python train.py --n_layer=13 --d_model=256 --n_head=3 --n_kv_head=3 --head_dim=64 --d_mlp=1024 --vocab_size=32768 --activation="xielu" --norm="layernorm" --norm_place="pre" --norm_eps=1e-06 --positions="learned" --qk_norm=true --attn_scale=0.125 --bias="none" --tie_embeddings=false --parallel_block=false --extras=["gated attention", "capped logits"] --init="trunc" --init_std_qkv=0.0279 --init_std_o=0.00547 --init_std_up=0.0279 --init_std_down=0.00547 --optimizer="adam_variant" --lr=0.00178 --beta1=0.95 --beta2=0.98 --weight_decay=0.22 --lr_head=0.0116 --grad_clip=2.0 --warmup_steps=445 --schedule="cos" --final_lr_fraction=0.03 --batch_tokens=262144 --seq_len=512 --doc_mask=true --train_tokens=777900000 --steps=2968 --dataset="wikipedia_en"
Each number is 50 + 15 x the weight over its row's rms, rounded and kept within 0 to 99. Layers, rows and columns count from 0. The size before them is the row's rms in percent of the matrix's.

# layer 6 MLP up, 1024x256, rms 0.0425, rows 356-369, columns 0-255
088:62 31 83 63 83 53 66 50 58 40 62 55 59 58 51 31 41 61 55 45 51 68 69 44 58 32 43 42 52 28 68 26 51 70 72 55 41 44 57 74 49 46 31 34 55 07 81 55 75 64 56 40 38 31 53 54 56 26 46 77 53 71 41 55 77 52 59 40 39 47 45 87 59 39 65 16 50 28 43 28 34 53 54 38 34 64 57 46 40 69 31 40 59 46 48 19 50 49 59 38 44 40 37 56 20 63 54 54 41 35 43 46 51 68 69 30 46 52 43 59 61 63 34 29 47 37 51 53 84 40 57 31 54 45 60 82 45 36 52 48 34 68 44 20 38 23 59 51 77 54 39 44 56 65 64 62 63 44 61 30 62 44 47 46 41 37 56 66 61 25 57 36 67 35 46 59 60 36 32 41 04 66 46 60 66 66 30 86 25 22 40 46 47 59 49 55 62 45 57 31 43 57 45 53 52 79 67 31 24 35 54 45 56 62 45 62 46 51 61 51 37 69 16 34 49 38 52 43 21 47 78 28 35 49 66 24 52 64 74 45 34 33 68 52 65 67 62 56 46 54 62 55 52 36 29 30
101:62 52 53 60 38 33 52 47 08 47 71 52 67 53 63 52 33 64 54 57 73 63 46 36 26 46 65 55 30 35 69 69 93 43 70 12 70 41 47 46 50 61 39 67 46 42 61 28 53 58 61 44 72 26 57 40 43 38 50 64 48 55 55 39 68 76 33 29 57 68 56 17 29 55 47 42 07 57 69 61 59 48 38 63 48 38 43 60 44 57 46 75 51 61 62 48 41 47 41 51 48 36 50 62 43 40 31 47 53 32 29 66 65 46 33 50 35 39 51 26 39 61 81 73 61 57 33 28 37 35 57 44 40 40 65 56 44 54 54 47 70 49 58 41 67 94 38 79 49 48 36 53 53 48 58 55 47 91 40 45 52 37 62 54 67 49 58 29 32 57 67 19 63 49 42 63 60 33 63 36 46 44 44 45 41 38 35 54 74 57 55 45 52 60 27 12 64 78 38 61 36 36 54 88 39 78 70 64 47 66 84 75 64 41 64 58 20 74 57 55 32 54 51 23 34 71 47 35 29 60 76 51 68 56 59 26 55 54 43 68 53 50 64 55 53 39 45 40 33 41 51 36 42 51 53 30
093:49 42 60 38 31 31 48 57 23 45 44 21 35 58 52 66 55 30 51 27 61 71 42 51 48 54 67 49 31 72 74 61 67 21 49 60 55 71 45 68 60 52 33 53 41 60 50 61 52 64 46 68 53 38 43 51 53 71 37 48 46 61 34 47 52 28 37 56 55 43 74 10 50 52 36 61 19 62 45 46 44 48 48 45 23 41 42 92 58 40 82 85 67 55 62 29 55 45 60 50 43 77 68 59 46 72 56 29 37 53 40 59 46 40 48 41 74 69 41 57 68 46 52 46 41 44 66 21 34 54 57 51 38 12 49 62 33 19 63 62 74 52 29 37 55 84 23 54 49 44 67 52 30 73 66 49 62 82 54 33 48 51 58 41 60 66 44 66 86 51 46 42 39 58 26 49 62 50 61 45 41 44 26 37 64 33 55 57 50 79 41 53 64 64 44 49 53 48 36 42 57 15 34 49 41 40 20 68 56 41 65 61 39 40 54 49 20 36 69 55 30 39 79 37 61 69 36 57 48 65 38 74 90 57 71 67 34 56 31 32 54 32 57 65 63 28 39 55 34 39 56 68 64 46 53 31
102:30 46 56 49 25 44 37 52 62 68 49 55 41 62 45 51 33 49 32 25 55 24 42 41 79 51 47 50 54 40 33 36 73 29 59 64 49 54 39 65 70 43 42 54 51 49 22 45 45 74 56 73 47 43 12 44 62 53 52 36 68 41 37 69 55 49 37 33 73 33 29 53 41 37 29 90 47 69 74 58 56 40 49 48 46 66 66 55 21 41 73 39 55 50 73 45 52 52 50 49 45 35 42 59 44 43 43 73 23 42 43 68 48 56 43 18 52 48 50 46 40 28 74 56 44 50 60 48 43 43 43 34 55 56 61 66 58 26 35 71 88 66 09 67 45 57 47 64 56 81 81 67 63 48 34 66 31 65 46 63 38 53 42 61 78 44 32 28 59 47 64 41 69 33 34 57 52 70 58 68 47 54 31 40 64 33 60 81 45 61 70 34 50 62 66 58 39 66 27 49 09 25 30 69 59 62 35 59 51 33 17 67 52 51 55 55 34 51 51 50 70 48 62 44 54 60 09 73 60 71 44 73 40 54 59 52 46 47 61 46 32 62 73 63 25 56 40 78 43 37 62 32 31 63 37 66
105:38 55 36 46 46 44 22 35 37 52 55 66 56 38 72 37 42 55 50 64 45 68 54 47 63 39 59 34 46 48 71 68 64 72 72 51 47 61 54 47 70 35 46 66 43 40 68 49 76 66 69 61 46 01 73 30 59 32 25 59 39 39 16 44 68 86 21 63 57 46 43 71 45 47 68 41 37 58 54 60 60 43 51 57 63 71 70 47 82 34 28 58 69 53 67 46 42 48 33 39 67 57 36 69 36 74 47 54 48 61 56 73 55 79 55 63 32 24 54 34 33 80 41 73 49 63 39 25 42 59 58 54 52 35 54 55 70 51 56 73 54 32 33 41 58 68 73 79 54 51 65 73 57 53 50 89 47 22 17 48 60 30 37 59 49 52 59 52 73 50 49 59 51 62 51 66 39 27 47 64 62 44 36 54 49 65 57 58 32 34 29 53 53 34 71 42 61 61 34 42 49 57 45 32 67 49 32 66 56 80 58 36 46 42 42 57 55 71 29 60 11 60 51 38 32 67 53 18 44 59 87 77 48 43 30 34 58 47 33 52 67 50 54 64 69 18 51 60 46 41 65 70 52 45 54 39
081:41 60 52 48 19 38 42 60 78 77 31 35 15 12 64 66 43 20 38 69 67 39 40 36 51 45 68 45 37 80 52 56 41 47 79 69 35 61 63 71 40 49 29 45 52 78 62 43 62 47 63 19 52 38 59 46 68 67 46 41 58 67 62 53 74 71 61 53 25 51 66 35 36 51 63 59 39 81 36 64 73 53 18 49 37 39 48 40 68 52 47 52 52 46 72 56 62 61 38 43 60 88 75 61 47 46 78 21 41 57 43 58 65 61 45 50 65 40 49 45 48 34 39 37 57 39 84 30 49 53 46 38 74 38 65 72 54 34 55 43 54 42 74 48 53 57 42 62 32 49 50 41 68 64 25 24 61 17 34 64 26 58 54 77 35 39 50 76 43 60 60 53 10 53 38 57 22 54 33 39 75 49 55 42 66 58 58 62 44 31 57 52 57 50 46 34 70 45 44 40 53 81 51 48 39 24 47 41 52 60 53 44 67 58 43 47 42 56 59 30 23 35 57 54 34 71 36 38 53 70 63 62 62 27 72 52 51 31 25 40 52 31 23 42 42 69 62 61 63 27 45 46 49 33 62 55
092:37 90 61 57 46 61 44 51 70 63 69 53 64 42 33 44 61 28 53 64 68 50 29 43 46 41 62 50 49 26 57 41 65 52 45 60 77 44 53 52 62 38 78 54 87 44 43 65 63 35 51 56 38 46 58 33 50 31 38 68 52 59 61 52 52 73 27 61 51 51 22 59 48 32 52 44 12 75 51 58 54 50 70 32 58 50 49 50 24 52 48 47 40 40 31 48 49 72 29 59 49 62 34 26 28 69 57 58 57 52 54 45 46 33 39 45 14 56 48 38 51 37 38 39 61 37 42 56 45 59 39 49 54 42 35 39 50 51 28 34 73 66 38 32 56 63 75 43 13 69 52 28 32 30 53 44 60 42 30 64 29 47 26 67 35 45 64 58 60 64 42 35 60 37 30 43 37 72 46 62 26 40 57 28 58 51 43 15 23 33 42 54 56 39 30 31 05 56 60 35 61 50 31 37 22 51 57 54 60 59 50 35 46 84 74 45 58 65 72 44 54 33 07 44 51 64 66 57 19 29 71 53 53 60 53 51 45 67 51 39 22 55 38 46 27 54 77 53 55 61 33 88 55 65 23 37
096:59 40 57 25 20 31 54 35 42 53 51 56 61 44 66 66 46 46 60 54 47 29 53 37 53 62 48 49 40 34 66 78 50 18 34 43 54 68 58 36 44 28 78 50 29 48 51 50 47 56 53 58 51 36 67 15 75 31 50 70 46 56 44 37 34 50 60 30 57 61 44 41 62 56 60 63 61 47 69 36 86 48 57 71 47 64 48 50 69 21 36 66 24 76 62 68 74 14 57 81 48 63 26 41 23 62 58 56 21 60 65 68 41 23 56 53 27 40 41 46 49 58 62 57 46 31 59 65 57 27 53 50 48 46 55 32 67 48 63 57 46 36 53 32 43 61 21 40 33 53 42 73 55 56 79 46 66 40 49 41 38 40 26 56 63 45 37 33 30 29 38 46 42 39 61 52 63 43 67 32 46 41 37 74 47 35 54 75 49 27 72 48 58 58 27 54 43 53 11 08 40 42 43 51 68 52 30 78 55 61 61 55 65 64 66 38 36 41 70 53 56 38 35 54 30 69 56 39 56 89 80 48 41 57 52 56 74 64 30 46 41 59 58 44 42 41 41 52 31 53 72 84 38 42 20 26
106:44 40 54 52 40 46 34 47 45 37 69 56 55 44 64 45 55 60 56 29 46 52 53 43 34 25 61 46 66 66 51 48 67 63 41 46 46 33 53 42 56 24 53 47 53 39 77 52 65 51 10 45 40 50 70 34 58 04 34 79 49 31 69 53 24 56 44 48 35 34 46 35 43 44 53 24 45 64 48 68 36 26 54 61 35 48 67 46 67 43 49 44 40 75 41 53 67 59 38 40 68 72 38 68 53 46 62 60 56 57 46 33 48 61 53 82 45 81 59 45 54 51 67 76 51 49 48 47 55 38 50 61 33 60 49 48 48 39 64 74 93 38 44 51 37 63 59 40 39 52 29 31 59 39 53 24 36 44 33 72 34 35 34 68 53 61 36 50 61 34 40 37 64 62 47 71 70 34 23 25 53 27 42 65 76 69 65 70 48 29 72 42 41 39 55 51 53 52 26 18 99 47 52 39 32 77 36 55 67 61 46 56 33 51 62 48 43 58 64 78 35 72 61 35 39 71 52 89 44 71 76 50 66 52 42 31 39 73 53 58 78 71 61 53 41 53 13 51 55 44 37 40 42 09 59 39
114:58 66 41 43 52 68 62 42 58 30 65 43 61 59 38 58 37 71 66 57 65 63 51 59 36 49 41 31 45 31 57 45 69 37 67 46 69 32 59 81 40 53 52 60 68 48 43 61 32 66 50 30 54 42 27 63 49 30 21 77 60 51 64 63 82 24 39 49 49 61 44 33 22 50 61 51 36 52 58 53 73 44 46 58 55 57 71 51 26 69 77 43 43 57 35 76 71 50 33 64 33 39 66 38 46 60 39 25 44 53 69 32 57 46 36 67 17 47 69 46 42 81 42 53 49 59 51 25 41 44 45 48 56 41 50 54 53 72 21 67 62 73 48 55 73 18 45 37 41 22 52 51 65 36 67 17 31 47 38 24 28 42 85 79 44 55 87 61 34 62 24 59 40 41 35 56 73 53 51 56 55 24 55 53 53 46 50 55 43 45 47 31 60 39 57 64 25 71 48 53 22 59 22 50 73 64 61 53 74 41 40 56 62 58 57 61 47 30 71 32 34 42 37 45 28 51 23 45 28 56 61 65 41 55 57 39 69 31 66 82 54 66 79 48 25 15 50 39 60 41 53 50 68 53 32 58
104:29 78 38 33 41 69 76 28 36 47 63 37 36 77 56 52 42 46 46 76 56 29 31 39 77 50 29 49 49 26 59 42 29 47 33 47 64 68 30 61 71 57 32 58 57 61 67 25 39 51 40 41 65 64 66 60 76 51 60 44 21 60 39 56 50 40 42 37 47 70 47 24 30 49 58 73 58 76 45 66 60 48 52 42 32 49 28 39 65 73 49 38 60 73 53 45 15 39 23 39 36 57 64 03 48 52 55 65 44 27 26 49 47 71 07 56 65 81 44 39 41 49 63 35 42 46 55 40 21 41 39 40 56 53 55 55 75 36 42 42 67 46 66 53 72 43 39 68 25 58 62 47 55 41 44 30 50 51 55 43 48 36 42 62 58 55 77 48 56 51 35 75 47 69 45 65 51 59 69 35 68 66 55 40 70 71 52 65 61 26 56 41 53 47 37 52 68 42 50 26 46 32 32 66 41 64 60 85 51 51 66 41 66 69 45 31 51 45 34 29 51 61 70 61 49 54 19 74 35 29 43 56 83 55 55 41 47 44 73 41 52 47 67 41 57 49 08 44 32 68 35 40 47 34 74 36
102:63 65 40 29 26 27 57 48 41 19 24 33 52 34 70 74 35 63 33 65 61 51 58 25 74 50 38 41 45 54 27 49 49 43 47 45 45 45 63 66 61 33 38 34 75 58 61 40 39 47 37 54 69 69 53 60 47 50 51 48 26 37 73 63 59 30 33 56 25 64 52 46 49 29 62 82 30 49 54 62 39 56 60 41 35 55 45 48 28 55 45 61 79 71 42 72 64 59 52 19 47 30 62 70 42 85 30 27 29 38 30 51 53 55 60 53 39 73 56 50 43 48 59 73 26 69 63 28 31 67 32 35 45 57 70 39 63 74 42 57 37 79 73 23 59 42 47 38 15 39 54 21 37 54 41 65 32 49 44 53 53 43 65 57 57 65 45 59 52 47 32 24 52 68 41 24 26 52 35 69 30 74 61 56 58 45 57 45 32 41 54 46 87 54 55 31 59 51 40 30 61 63 54 51 52 37 37 26 69 59 29 42 56 62 56 52 36 65 52 69 43 46 52 24 25 83 51 59 53 25 60 56 53 62 61 20 47 64 75 49 17 75 61 58 41 64 54 50 44 67 47 49 22 46 51 72
099:35 83 38 49 55 14 68 39 51 55 13 33 45 70 57 50 36 52 51 71 55 59 60 40 56 39 61 38 31 21 43 28 63 75 34 52 38 33 38 73 37 58 53 39 37 37 27 61 66 34 42 63 42 63 46 43 63 59 66 47 66 67 45 40 38 20 59 39 44 52 71 40 63 33 73 43 28 41 52 58 46 51 48 32 55 44 45 75 30 43 64 63 32 35 27 64 76 48 51 43 47 35 53 36 68 43 62 43 43 46 30 78 24 36 49 48 38 32 28 51 60 43 55 51 77 79 64 37 40 62 44 49 53 43 57 71 42 66 53 54 44 43 41 46 72 50 76 51 47 65 87 59 58 97 62 60 66 54 67 37 55 42 46 39 40 61 35 14 31 66 30 35 49 42 17 42 53 87 53 63 46 49 52 51 36 62 42 65 47 49 78 33 52 63 46 53 39 78 36 41 46 59 33 58 42 62 59 48 52 59 51 70 57 57 44 58 64 51 19 17 50 41 71 42 64 15 78 35 30 33 63 72 64 83 48 40 75 49 46 61 34 61 71 39 43 58 58 44 63 55 31 47 55 45 18 35
105:56 40 21 48 51 23 35 63 14 47 46 66 50 34 69 46 37 36 57 63 77 57 50 36 34 42 43 28 45 22 67 63 31 57 74 76 71 57 48 48 29 37 34 46 69 55 73 45 55 50 37 45 23 79 37 32 81 62 62 58 64 31 55 30 69 94 70 65 37 68 43 40 63 48 65 65 52 42 60 43 62 45 72 37 53 61 58 33 67 64 57 53 50 53 07 53 51 43 41 60 49 50 71 33 49 48 63 35 30 58 51 66 44 44 27 36 34 64 96 56 39 60 66 48 59 43 63 45 39 53 37 45 60 28 41 50 84 55 36 51 52 81 37 12 70 67 44 47 62 64 34 39 37 65 43 80 58 47 72 33 65 42 57 39 58 51 62 57 58 57 59 41 40 42 53 42 41 37 52 57 31 54 60 71 21 63 50 67 54 31 23 39 57 68 55 49 66 33 33 65 50 53 38 66 41 46 37 50 44 22 61 47 40 41 31 65 46 23 74 46 43 65 46 57 43 13 47 32 37 30 49 52 66 82 77 62 60 68 46 48 51 72 52 54 70 67 43 33 45 28 66 46 40 46 59 34
# layer 6 MLP down (transposed), 1024x256, rms 0.0341, rows 356-368, columns 0-255
088:48 55 48 28 19 51 33 50 83 67 24 35 20 18 68 36 45 45 58 67 53 40 57 90 46 57 62 52 42 43 53 56 75 34 27 63 65 38 46 56 52 47 36 42 61 89 57 45 49 46 45 69 49 71 56 62 62 59 50 67 46 48 49 51 40 37 55 63 42 66 45 69 46 39 22 65 36 49 35 49 36 51 64 58 69 46 33 22 52 48 41 43 22 48 29 28 66 66 59 48 51 64 59 42 77 51 55 51 35 62 38 36 54 25 58 72 58 65 52 43 65 60 76 21 47 52 51 29 20 48 61 51 64 46 50 59 38 63 37 42 70 41 67 77 49 39 54 56 44 50 88 49 32 33 44 41 32 64 39 75 41 30 17 23 46 62 46 59 33 58 21 81 31 33 44 64 78 77 61 51 31 61 46 47 64 30 72 51 67 52 55 30 30 36 48 55 73 82 42 52 44 51 41 78 47 18 26 70 48 54 80 42 50 27 43 35 60 58 43 52 68 38 59 59 72 45 42 67 28 40 26 33 50 33 31 58 39 36 43 25 25 59 65 44 50 52 51 35 60 56 62 51 59 47 59 66
108:60 62 80 62 51 52 73 62 29 23 71 60 45 67 31 54 72 42 52 52 56 80 64 54 25 22 57 34 51 51 55 51 41 63 58 72 56 45 42 80 42 44 43 75 32 61 34 67 42 61 37 63 84 45 62 53 53 61 36 63 54 67 40 95 57 37 54 45 62 39 36 40 56 45 50 35 55 44 66 57 57 58 32 51 58 10 56 62 44 68 47 47 53 59 35 34 60 13 53 48 50 27 47 44 48 63 59 51 55 34 41 81 40 78 54 57 44 60 42 14 56 52 31 56 61 38 46 34 57 59 49 41 33 40 43 39 51 22 25 67 50 61 42 46 57 51 37 39 41 22 63 76 37 31 36 60 75 35 73 48 55 49 00 46 41 41 61 23 59 66 64 58 63 46 25 42 44 43 55 52 31 92 28 52 47 59 33 68 61 48 51 52 44 56 68 67 67 49 66 27 77 12 47 38 55 55 59 74 61 66 20 56 46 65 49 59 56 50 26 37 64 19 57 59 69 60 67 38 36 28 41 53 47 55 71 49 41 59 58 39 48 34 44 61 46 37 33 72 50 33 34 34 34 52 25 64
095:41 56 23 20 49 54 50 24 52 38 52 31 50 83 53 25 32 40 52 75 36 48 67 53 41 31 35 55 19 54 52 55 31 71 42 89 61 59 82 61 84 51 50 61 66 40 64 83 59 48 43 51 43 54 45 44 44 73 34 27 67 53 56 47 45 30 34 69 65 33 14 43 65 39 32 29 59 36 65 51 54 71 37 55 81 55 44 24 34 37 31 40 34 38 78 53 54 58 73 53 45 57 75 48 38 51 19 39 62 57 59 55 49 53 72 35 35 17 60 71 46 60 48 55 19 45 70 55 43 83 55 17 32 47 44 30 70 59 54 51 40 30 51 47 58 43 52 21 52 37 55 57 62 73 36 64 62 76 59 57 47 39 53 79 38 50 48 70 44 51 55 42 67 32 53 25 50 52 67 66 48 50 63 36 58 21 54 43 39 36 48 49 38 39 63 58 25 53 51 49 46 47 74 51 64 49 47 75 67 81 18 65 55 40 43 55 47 57 37 48 64 64 33 40 59 55 79 49 71 29 38 37 45 62 46 54 55 30 52 55 51 36 79 34 41 60 44 24 39 59 43 34 78 56 57 67
100:49 42 25 28 48 64 13 31 43 36 48 71 78 23 49 49 48 69 66 47 31 61 50 60 39 55 30 54 44 31 51 65 51 63 37 49 56 60 55 27 61 31 67 46 46 53 57 74 40 44 48 49 91 80 47 52 52 36 46 78 43 46 63 48 63 28 33 41 66 44 45 41 49 75 63 41 49 54 57 57 28 54 56 57 51 76 53 55 68 49 29 74 52 44 39 54 73 47 56 49 57 23 54 43 69 35 63 33 57 64 53 47 42 24 51 82 28 46 69 56 45 44 62 55 48 62 37 28 62 58 55 71 25 66 51 39 43 71 47 59 51 24 80 60 60 49 82 71 36 41 05 40 47 41 60 49 93 35 60 58 49 71 46 46 27 14 74 68 78 25 43 41 46 32 53 38 22 47 50 59 61 34 66 68 25 53 47 38 64 49 75 53 63 48 37 44 49 48 45 50 52 68 51 43 49 41 52 29 60 70 77 45 41 69 52 36 40 33 69 46 50 58 33 25 55 37 71 52 26 40 61 20 56 65 59 38 48 40 30 54 62 59 75 45 63 29 44 16 37 66 60 43 58 52 75 31
113:63 55 38 61 44 50 53 45 37 47 56 47 50 22 52 49 60 34 56 41 49 68 35 43 29 29 50 32 50 39 34 73 45 74 64 41 37 76 67 58 40 55 41 54 32 55 53 61 64 44 65 87 24 29 45 43 39 49 37 76 49 48 23 52 37 64 39 46 61 34 51 33 53 81 39 64 34 86 39 40 81 55 60 53 51 61 45 30 60 35 36 33 63 54 83 52 67 19 19 42 42 53 58 44 69 58 64 58 43 46 34 76 58 60 53 66 58 43 64 23 69 32 30 66 44 62 53 36 66 64 71 12 28 86 50 34 60 37 49 48 35 49 44 48 56 58 78 78 58 38 63 35 66 51 80 38 47 36 73 49 63 33 18 56 61 32 64 59 67 62 30 52 51 55 39 56 45 46 26 73 75 38 52 54 68 63 75 66 56 32 88 72 34 40 42 46 39 42 60 38 53 38 34 65 50 33 32 24 50 41 56 44 61 48 45 60 23 46 30 83 37 44 40 30 37 58 42 55 22 60 66 51 50 32 50 83 59 43 38 42 52 44 62 50 59 53 48 35 34 48 32 67 39 33 81 56
083:49 66 47 63 53 40 51 38 39 60 54 59 30 43 48 41 31 46 80 43 53 62 75 26 25 58 35 45 38 37 34 53 57 48 46 37 36 23 48 45 63 36 78 45 39 40 35 30 52 46 63 54 73 61 41 43 48 88 66 65 46 26 80 58 55 38 66 63 68 45 19 39 56 48 44 57 79 69 63 51 38 44 55 54 75 69 56 59 37 57 55 32 32 54 45 37 41 62 50 51 52 48 50 38 64 55 50 32 36 33 32 56 45 27 55 52 66 39 40 50 63 42 65 64 33 40 52 80 47 65 29 45 60 33 54 61 34 39 22 24 30 50 41 67 39 63 89 65 52 65 50 46 57 86 48 58 47 60 58 55 59 45 61 24 55 45 42 44 55 44 52 47 55 77 63 39 31 35 89 49 70 41 55 61 28 47 53 40 44 86 68 45 36 25 59 53 67 75 36 32 50 61 73 69 52 62 64 41 30 43 69 59 56 42 48 33 62 36 44 72 65 44 48 57 46 44 78 45 28 57 70 53 37 23 25 13 72 52 87 55 44 20 78 55 37 41 78 27 34 74 58 33 23 44 72 52
073:29 49 58 42 54 59 26 32 58 44 45 24 20 79 67 66 62 44 60 53 65 44 43 69 72 48 40 69 35 40 50 35 67 73 42 39 47 25 36 60 49 72 71 73 07 53 26 41 25 46 45 82 62 22 56 25 42 71 69 46 50 36 32 50 55 66 61 51 76 39 60 54 66 52 40 31 27 44 33 22 59 38 42 43 41 43 52 63 52 83 44 43 62 45 23 58 59 44 53 48 50 49 21 46 58 48 61 45 55 47 57 28 48 43 55 51 30 44 47 39 46 49 58 51 49 22 49 24 59 59 45 72 50 50 45 55 58 23 71 68 52 73 61 54 61 40 43 63 53 48 61 66 50 48 68 64 28 57 36 30 61 48 49 41 39 28 49 51 39 96 66 36 42 73 64 56 69 14 19 51 61 54 62 68 31 64 48 69 18 76 60 78 53 62 41 65 74 59 65 34 73 49 57 60 34 27 25 60 58 40 55 55 42 48 64 60 52 53 42 54 27 65 79 51 42 44 34 32 49 89 50 34 62 66 32 57 54 53 58 38 67 68 46 48 63 39 33 57 73 34 57 38 31 42 26 47
095:60 49 58 56 44 41 52 77 46 48 66 49 17 10 34 59 52 34 24 40 52 42 54 39 54 20 42 35 73 62 66 65 74 64 41 33 59 42 45 45 65 30 35 68 27 62 42 39 37 28 52 58 56 40 28 54 63 38 31 47 40 42 37 33 47 59 64 41 56 97 54 71 55 49 60 63 54 33 39 52 64 49 37 73 46 41 22 32 41 48 27 65 79 66 48 44 66 60 26 46 65 62 54 39 52 66 62 68 64 46 64 56 40 58 30 46 64 37 71 54 62 19 57 47 38 28 48 55 40 69 63 66 45 72 57 37 33 34 44 42 60 39 75 59 46 33 47 65 28 47 27 24 62 46 51 46 50 47 60 86 53 63 61 45 21 77 56 55 58 51 45 49 28 60 48 83 80 50 72 42 40 40 38 24 47 45 50 54 53 55 84 55 50 36 70 55 29 26 81 35 55 59 62 64 56 60 45 69 59 63 60 48 52 88 52 42 54 67 66 40 33 55 49 69 45 40 47 16 34 65 54 49 47 49 81 51 31 16 71 34 74 42 24 47 38 55 38 46 55 58 41 36 66 60 23 30
109:70 55 47 38 42 77 43 46 65 56 42 12 41 06 44 51 67 23 51 57 25 65 36 42 57 31 33 35 47 30 27 49 56 54 65 47 58 85 23 89 38 49 28 28 46 57 39 63 58 39 51 39 59 63 49 51 52 33 24 46 48 61 76 41 48 76 27 51 69 37 41 67 53 41 62 61 74 47 42 46 65 52 82 31 58 46 72 47 60 61 57 63 30 40 48 55 64 33 32 50 81 32 18 56 31 42 55 48 62 41 46 13 59 46 44 37 41 44 38 63 57 46 80 36 43 59 43 33 35 76 65 47 49 61 52 58 50 59 24 51 58 83 28 33 66 71 48 73 22 44 39 48 43 60 56 52 35 55 40 49 40 64 25 52 55 57 46 54 75 47 65 63 36 23 32 28 57 44 60 57 61 42 61 76 47 54 55 92 46 43 86 75 63 41 48 58 64 39 70 71 60 54 50 51 38 39 31 50 48 45 39 41 45 43 49 50 47 49 32 71 74 43 58 22 61 39 48 77 55 68 44 74 42 58 55 42 29 26 87 56 58 47 58 40 56 66 41 21 41 46 45 46 50 49 72 46
110:47 69 70 55 54 18 74 57 53 61 63 59 26 52 66 60 57 52 36 30 46 40 39 43 58 36 50 34 74 54 27 36 35 65 65 51 20 61 44 48 47 54 59 41 48 53 70 30 43 42 73 61 55 59 54 81 56 64 58 61 37 43 35 56 52 44 54 46 34 31 33 33 50 34 44 49 49 54 50 55 30 28 26 55 47 68 55 75 49 48 50 33 57 56 60 37 58 60 47 43 41 61 00 38 80 66 42 64 44 50 26 72 45 62 52 35 83 66 50 32 34 22 43 60 73 55 60 55 74 69 79 18 68 40 63 47 21 47 54 57 58 38 77 59 65 40 41 55 61 68 74 46 38 35 38 52 46 61 66 31 82 51 37 55 29 48 09 43 74 44 50 44 39 37 62 15 39 40 41 71 45 54 46 39 55 62 54 72 58 52 34 17 46 37 26 39 58 58 57 48 54 62 53 50 96 52 45 44 42 43 57 35 51 75 46 75 41 77 31 22 36 44 64 51 66 57 63 54 65 38 44 52 51 12 40 64 67 47 37 39 43 25 17 62 47 51 70 70 48 70 51 50 45 45 68 59
108:42 46 46 53 61 31 31 43 72 62 43 66 39 16 39 47 60 64 72 21 48 44 45 51 39 45 43 53 27 80 39 56 92 56 62 58 39 45 71 37 38 60 73 26 69 62 65 45 67 71 49 40 33 75 53 50 42 61 00 40 48 44 78 32 43 64 36 62 50 48 54 35 66 14 34 60 63 46 25 51 50 26 68 60 82 64 30 62 30 40 38 79 47 37 41 70 56 52 38 67 54 52 50 57 68 62 69 37 49 84 41 45 42 69 66 53 06 67 39 71 74 33 23 71 45 39 62 69 76 71 55 36 61 56 51 39 73 32 52 26 42 39 57 33 49 43 39 29 55 31 46 51 66 67 55 49 63 46 41 28 48 47 54 56 47 56 33 49 47 34 47 31 38 66 23 52 57 38 34 63 67 62 37 36 71 63 51 38 22 62 54 71 44 47 48 28 24 30 28 48 46 46 53 71 32 69 43 80 51 57 50 66 59 48 50 46 62 29 65 59 55 58 52 22 25 50 46 57 18 33 70 37 51 53 36 53 36 67 42 63 53 49 54 50 47 51 60 50 47 35 65 50 65 50 31 65
108:54 65 28 59 66 38 85 53 59 22 40 66 63 32 63 36 73 58 22 23 67 49 52 44 31 50 36 58 55 43 33 66 38 49 70 29 39 50 66 51 43 47 56 58 42 43 55 63 51 26 54 46 61 44 57 74 51 39 58 63 28 40 64 50 55 30 36 30 23 43 69 57 32 24 52 73 46 33 75 50 26 40 42 49 48 28 61 44 52 59 38 46 82 24 42 68 47 46 41 57 63 16 40 56 52 77 35 31 53 38 54 75 46 14 65 67 44 64 72 67 62 61 53 54 59 59 55 45 41 38 27 20 77 63 39 73 51 47 50 32 27 78 49 54 43 57 52 50 55 28 59 57 59 74 63 35 52 62 70 39 78 43 65 30 42 58 54 54 34 34 49 61 70 23 30 45 61 91 64 39 18 41 72 55 67 51 37 64 52 29 65 73 62 79 42 58 42 53 53 63 38 53 52 52 56 57 49 29 74 24 31 41 68 58 59 58 54 42 28 64 55 51 23 36 34 34 70 17 47 74 61 61 41 52 37 61 57 58 54 84 59 32 39 30 67 60 53 57 48 61 52 44 34 35 65 56
087:81 68 74 47 65 48 44 20 52 61 47 51 49 34 49 71 28 66 52 32 62 48 61 42 61 59 52 30 40 79 52 55 62 42 42 36 45 69 43 28 99 33 50 47 66 61 72 30 47 41 49 63 32 21 43 40 49 33 51 37 58 64 48 70 63 31 48 47 56 34 53 76 29 64 61 96 49 49 31 35 74 44 53 51 54 32 56 62 58 33 37 48 33 53 47 25 34 54 52 40 67 17 25 47 28 57 49 50 51 59 41 61 27 54 54 61 49 53 55 44 26 53 49 18 56 52 60 71 53 92 29 54 74 60 10 69 43 55 52 61 56 50 52 34 41 39 52 49 63 67 23 58 60 48 36 38 51 71 71 49 67 47 33 61 53 48 57 41 50 61 73 48 77 39 20 37 46 66 68 44 49 61 32 54 47 44 43 79 80 77 51 60 42 37 54 35 18 35 58 40 73 50 50 59 31 68 52 38 38 42 31 52 65 41 61 47 44 41 57 77 58 40 73 64 24 34 48 38 36 22 47 58 27 65 32 53 47 43 63 47 61 50 58 48 28 66 68 44 35 34 75 37 47 37 41 28